Weights of a small GPT-style language model, trained from scratch on English Wikipedia: 11 layers, 1.32M parameters.
Each number is 128 + 24 x the weight over its row's rms, rounded and kept within 0 to 255. Layers, rows and columns count from 0. The size above them is the row's rms in percent of the matrix's.

# layer 3 attention key, 96x96, rms 0.166, rows 84-95, columns 0-95
size [ 99  96  89 109  92  98 101  94  89 106  92 108]
[[125 140 177 110 156 137  99  93 118 160  98 148 132 150 132 113 109  83 160 132 113 150 136 109 143  86 116 123 110 141 148 136 163 166 139 120 133 171 159 136 161 144 121 156 123 118 127 112 114 120 123 119 141  83 137 113 128 103 171 113 109 129 142 104 140 111 122  95  98 112 136 123 168 135 130  99  75 157  80 122 142 106 181  77 129 123 126 157 131 144 147 185 123 152 106 104]
 [ 92 125 135  99 116 115 100 155 164 133 135 141 133 116 125 113 134 122 119 147 161 143 156 165 144 138 141 130 165 100 167  95 130 110  84 125 126 136 128 167 112 138 133  86 135 106 157  97 146 100 110 172 135 118 177 119 136 134 157 105 120 130 165 126 121 146 105  96 177 187 119 118  87 152 125 152 127  75 151 101  96 136 113 110 160 135 158 110 105 110 100 150  93 134 105 133]
 [179 117 150  84 128 110 129 140 146 140 151 153 102 126 101 155 135 128 178 135 128 140 162 163 131 128 146  81 124 133 134 143 105 132 140 146 132 100 146 130  95 124 172 106 113 179 102  83 135  94 159 127 140 125 131 132  94 139  94 126 108  89 124 146 143 106 182 100 126 145 105 106 184 132 104 115 124 115 126 143 136 148  98 144 111  81 134  99 111 183 121 127 121 141  97 143]
 [128 108 118 130  82 101 125 130 108 148 135 147 177 120 107 129 121 137 159 106 157 152 140 110 147 112  97 163  77 154 142 104 134 109 156 134 135  85 120 136 144 126 120 149 101 148 139 147 131 125 153 121 163 122 138  89 117 122 107 115 101 187 160 132 130 109 157 118 101 150 120 103 133 117 177  90 102 120 117 161 124  94 192 125 125 111 106 120  87 124 122 135 166 161 154 173]
 [ 94 113 139 153 141 121 197 112  99 132 122  98  84 151 129 158 129  98  80 166 132 130 117 168 172 118 157 130 143 140 111 133  89 119 113 146 126 149 155 140 153 151  90 135  69 101 126 147 131 138  95 134 112 158 145 148 113  84 111 122 144  84 136 124  88 149 120 130 126 139 150 105 161 125 158 147 136 105 127  91 150 110 144 137 106 178 112 152 129 115 148 123 120 116 153 112]
 [109 161 132  89 120 104 127 214 141 136  78 104 123 108 102 124 181 146 108 106 148 100 150 113 162 135 125 140 140  91 171 119 125 128 116 176  98 122 155 153 112 142 164 123 122 156 133 119  82  90 125 102 163  98 107 160 101 126 117 129 117  96 101 125 133 125 114 110 157 153 138 137 137 156 134 143 121 143 122 108 140 129 108 155 177 123 145 107 122 109 146 106 142 106 136 154]
 [109 173  78 107 128 116 130 142 116 139  98 126 124 120 188 148 142 148 144  98 117 125 132 159 124 139 126  99 125 121 126 101 110 146 148 170 104 115 129 159 109 140 146 122 134 112 111 167 147  72 157 141 156 109 105 142 157 162 163  97 135 135 151 103 146 138 128 136  97 102 153 158 128 132  89 164  90 104 111 121 139  79 121 123 111 153 132 173 171 115 122 130  91 121 140  79]
 [109 148 126 103 145 154 114 124 137 142 143 122 135 164 100 112 110  71 149 115 146 108 121  91 119 143 125 160 135 138 153 156  99  85 132 141 144 104 172 108 126 144 135 118 107 102 109 147 115 116 120 138 110 107 160 120 154 126  83 186  89 150 147 118 123 135 118 169 166 143 127 116 160  79 104 116 120  66 126 103 124 147 120 193 146 135 103 137 136 120 154 111 158 138 138 163]
 [140 122  79 153 141 171 151 101 164 121 154 125 117 145 173 140 121 117 131 127 135 138 105 124 145 131 115 130  98 135 198 119 103 128 203 129  99 124 110 160 135 112 142 142 130 145 143 139 111 122 118 113  86 160 146 170 137 160 101  82 121 116 118 123 108 147 158 131 113 130  81 116 140 140 124  76 138 112 136 143 133 141  78 153  81 131 138 131 137 109  85 124 137 141  96 112]
 [149 145 153 101 118 119 156 117 156  74 142 124 132 138 195 150 141 116 121 103 147 146  89  92 133 153 150 108 131 100 153 125 108 151 113 122 131 114 104 123 111 132  72 124  96 140 141 103  87 129 132 123 162 139  93 114 132  96 154 168  93 147 137 144 142  99 173 122 137 127 149 155 162 131 111 115 104 130 141 153 126  83 166 153 130  95  93 114 143 132 107 144 174 122  92 141]
 [128  93 138 125 137 116 105 138 157 137 111 131 132 135 135 145 130 153 124 117 118 121  74 118 139 148 149 143 126 209 107  87 111  96 148  99 150 120 148 150  44 122 168 112 155 103 164 122  97 132 141 114 108 111 151 114 126 135 112 174 146 135 120 156 151 165 174 151 118 107 163 104 132 124 160 102 111 144 112 113 152 121 125  70 123 124  98 121 125 114 139 125 116 123 150 148]
 [141  96  81 128 155 124  87 125 102 115 155 156 115 142 142 165 132 158 173  87 135 106 118 147 175 135 138 122 138 123 163 150 114 127 132  78 124 172 123 152 165 119 117 140 149 144 112 115 162 132  70 105 117 137  99 144 123 133 146 123 141 163 121  81 143 126  99 145 135 116  92 127 146 103 156 102 127 106 121 190 117 129 147 114 152 135  94 129 130 137  93 107 107 113 140 174]]
# layer 3 attention query, 96x96, rms 0.181, rows 85-95, columns 0-95
size [ 99  86 100  92  96  97  87  87  97  88 101]
[[167 100 128 113 150 163  82 151 134 169 138  95 105 136 128 112 125 132 129  98 158 108 128 119 147 137 100 156 110 114 119 124 148 112 128 112 107  89  76 134 115 147 151 136 150  88 146 141 114 114 147  93 161 117  95 177 160 136 117  87 108 151 141  91  98 107 158 138 121 154 143 127 112 140 145 117 129 137 152 153 130 108 170 131 123 135 106 126 136  82 160 137 200 131 115  88]
 [129 103 127 133  67 138 178 113 145 175 134 122 146 136 158 119 149 126 128 112 108 188 121 104 119 112 126 104  99 161 167 125 151  81  80 103  95 140  68  98 138 122 113 158 124 113 133 150 144 112 134 115 149 124 116 148 177 152 121 143 136 139 108 113 112 148 135 126 143 114 140 121 135 144 142 167 151 135 138 154 141 147  88 116 152 139 110  92 125 120  94 178  84 143 130 117]
 [151 111 135 127 157  78 128 130  73 176 163  93 114 114 133 122  89 131 103 155 105 131 146 136 127  86 138  85 116 111 113 136 124 171 126 115 144 121 144 116 108 127 147 126 104 133  94 113 128 139 152 158  69 161 135 124 124 155  92 130 137 115 179 134 120 134 118 136 138 101 136 104 139 114 197 146 136 142  80 121 152 161 105 107 133 133 137 143 161 103 114  97 167 154 137 126]
 [112 134  74 120 106 106 145 112 178 116 131 134 121 136 123  98 128 134 109 121 134  98 131 120 123 142 120 133 161 126  99 131 127 147 176 159 170 114 163 132 109 159 134 104 184 137 116 157 172  99  70 102 132 145 167  98 109 154 151 119 105  83 139 140 136 147 147 101 114 157 104  94 135 145 110 138 135  59 142 152 127 154 126 118 142 160 126 135 106  99 131 133 150 111  95 111]
 [148 135 162 108 144 131 103 126 127 103 148 138 121  90 114 147 153 113 140 152 143 153 122 135 137 147 120 119  79 117 147 140 146 132 122  91 132 137 110 147 105 119 133 167 113 109 127 161  93  76 124  57 171 131  75 129 140 128 175  82 118 159 142 112 109 125 103 151 111 146 177 117 149 104 139 141 135  73 152 145 146 125 144 117  93 163 157 111 152 156 124 147 143  99 119 137]
 [ 99 139 148 117 159 153 122 160 145 161 152 161 117 151 114 114 104 136 147 121 158 108 115  82 119 124 118 131  45 124 134 143 154 121 128 157 145 138 169 121 125 144 100 119 103  81 146 120 113 124  93 113 162 113 119 107 127 137 141 111 119 145 152 131 141 141 145 148 155  80 101  78  97 149 133 110 105 129 155 108 134 105 159 113 122 103 158 150 114 132 189 145  81 119 133 153]
 [161 147  99 166 125 121 142  94 135 132 154 102 106 113 150 134 148 118 119 190  97 126 169 123 146 144 139 115 136 128 165 110 159  95 139 130 118 106 138 106 110 107 159 158 152 102 119 100  96 127 145 136 144 121 117 113 137 113 114 101 122 103 132 124 167 150 166  79 135 104 105 107 107  80  97 129 120 113 120 135  91 124  85 157 160 162 132 136 171 105 115 137 183  96 155 151]
 [105 115 137  97 114 139 155 147 119 114 111 157 138 117 130 149 105 152 129 118 147  91 155 137 109 177 122 144 126 119  90 138 118  74 118 134 121 137  99  66  96 148 118 134 159 157 154 125 162 144 135 108 152 114 166  97 135 131 143 161 110  82 170 109 111 147 121 152 159 100 168 107  87 108 131 155 127 126  66 118 135 102 100 135 129 123 144 115 157 117 122 159 127 173 144 107]
 [112 123  97 124 142 125  86  77  85 160 166 146 165  99 188 131 112 134 120 144 138 137 140 111 124 158 129 107 144  94 104 137 141 104 165 115 159 152 137 116 136 155 120 128 181 102 123  98 138 125 142 142 128 122  74 116 140 133 122 131 171 187 112 153 159 131 112 124 113 142 103 114 135 106 141 111 132 161 107 166  83 131 134 112 117 115 117 111 120 111  98 177  97 120 116 158]
 [ 90 157 143 108 129  99 154 130  72 131 114 121 131  94 149 123 111 138  93 108 110 139 101 115 161 116  93 112 163 141 143  71 128 134 118 130 115 148 126 187  98 138 130 114 132 115 113 166 139 152 121 136 116 126 158 132 156 128 117 145  99 143 171 162 128 149 119  50  93 113 125 173  95 115 138 141 163 110 148 149 126 128  98 152 110 100 114 159 131 161 149 128 115 147 135 150]
 [ 77 136 105 122  97 140 105 129 113 182 140 118 145 131 146 104 131 105 149 137  89 118 163 151 148 129 111 160 128  99 157  99 126 153 137 145  83  98 110 126 103 157 119 110 107 141 145 188 136 110 193 151 132 119 178  97  84 104 135 165 117 137 100 106 148 138 101 122 146 129 147 136 122 115 141 130 128 172 103 108 138 116 129  69 106 153 137 155 117 143 149 119 124 116 115 137]]
# layer 3 attention value, 96x96, rms 0.208, rows 64-68, columns 0-95
size [ 88  99 105  91 109]
[[147 149 141 139 145 121 129 151 112  95 153 161 150 155  96 149 120 113 144 151 103 108 129 138 128  98 133 119 170 132 180 129 104 116 119 149 116  86 100 135 115 157 134 134 117 110 112 129 150 143 120  74 138 108  92 137  64  91 127  88 137 129 116  80 132 160 168 180 123 110 137 123 115 140 124 137 183 106 155 118 120  90 160 114 116 148 125 163 158 143 146 108 144 116  87 132]
 [148 126 128 107 131 115 132 150 101 154  96 121 126 139 203  93 111 125 115 122 122 121  78 144 109  92 136 123 103 144 136  63 177 129 133 151 173 153 151 120 110 132 153 137 137 132 130 129 163 132 120 127 114 149 105  80 114 130 159 111 154 118 136 129 107  82 125 162 172 165  82  91 130 139  75 132 144 153 114 125 156 127 154 140 113 118 138 130 132 109 140 151 126 155 125  91]
 [133 132 107 115 154  68 138 157 137 108 108 114 118 143 117  99 127 125 115 137 134 133 146 135 167  99 114 132  96 128 102  87 164 104 142 135 123  90 171 151 116 148 169 152 158 149 181 138 114 158  80 109 166 159 112  99 136 148 124 155  93 109 153 103 102 138 108 103 118 139 108 123 111  86 135 123 126 154 146 125 145 122  93 125  77  99 167 132 145 152 120 152 131 175 123 139]
 [135 162  98  85 153 137 146 132 150 104 134 104 119 175 130  96 103  89 113 140 122 115 149 122 115 109 124 146 161 143 136 120  85 131 135 157 152 141 111 123 105 115 124 139 136 160 182 151 123 116  91 136 151 106 154 113 133 146 134 110 130 104 135  63 133 183 140 133 149 156 130  85 153 140 135  94  99 147  94 158 143 106 114 140  85 103  90 100 111  87 130 157 152 153 143 139]
 [120 119 122 152 100 126 121 120 127 162 120 148 190 145 118 128 169 113 100 113 127 132  96 120 105 116 113  73 123 132 133 171  85 150  99 141  97 136 147 117 116 120 134 120 162 101 183 109 129 155 114  83 138 134 122 112 118 148 118 114  98 124 145 108  75 134 122 183 140 134 184 173 149 118 130 148 113 141 127 122 167 116 118 107 123 112 138  68 116 153 133 146 158 139 125 104]]
# layer 3 attention output (transposed), 96x96, rms 0.157, rows 64-68, columns 0-95
size [ 79 103 110  97 111]
[[125  98 116 105 121 158 132 129 130 126 128 104 113 115 151 118 121 171 132  96 144 182 108 112 136 139 139 146 118 148 123 115 144 154 139  74 122 168 115  95 164  79 118 142 149 167 125  91 144 142  91 164  78 177 159 105 136 136 112 100  87 172 170 167 111 115  92 113 117 135 157 123 128 146 107 144 122 162 107 128 125 135 111 161 110 106 130 123 124 128 125 127 100 126 167  95]
 [138 130 167 151 128 117 143 144 153 109 149 146 161 105  94 154 149 127 133 159 108 108 145 127 152 105 115 159 168  84 138 162  82  92 142 110 109 107 129  59 146 101 154 104 125 107 100 114 112 120 117 112 147 134 153 134 147 111 139 139 105 118 120  98 152 157 119 100 117 121 178 145 137 106 147 126  97 115 138 112 118 160  87  98 139 142 147 162  86 158 119 142 150 102 182 121]
 [117 145 159 154 123 135  87 108 143 126 122 141 181 134 138 117 146 103 160 143  84 119 129 117 111 134 135 112 138  92 133 178 131 138 166 119 135 131 117  90 167 112  93 135  83 150  67 135 123 150 121 165 122 100  96 173 104 129  99 105 162 121  93 178 121 132 130 140 122 128 136  83 151 140 121 147 117 129 132 140 129 138 125 172 128 187 120 118  92 117 145 114 127  88 138 109]
 [113 104 175 140 143 125  66 120 147 129 109 106 148 147 118 154 132  98 145 118 124 129  80 151 163 125 132 124 127  78 108 130 155 146 117  61 112 144 142 128 118 136  97  71 109 112  93 119 184 137 136 167 125 142  95 123  79 120 149 165 138 129 140 166 106 114  98 148 142 140 154 136 151 137 142 111 133 119 162 122 127 149 164 116 142 119 142 162  99 142 113 117 153 100 150 123]
 [124 139 170 109 176 146 140 121 115 101 134 171  78 153 114 112 138 148 147 145 141 124 164 104 134 139 157 151 128 134 119  69 135  85 156 139 161 110 111  93 132 137 114 130  93 127  86 144 137 158 123 133  97 143  98 151 162 129 134 123 154 107 161 144 142  96 124 108 109 145 127  69  98 133 125 118 169 114 135 121 144 143 127 149 122 128  79 159 145 105 100  87 115  93 145 155]]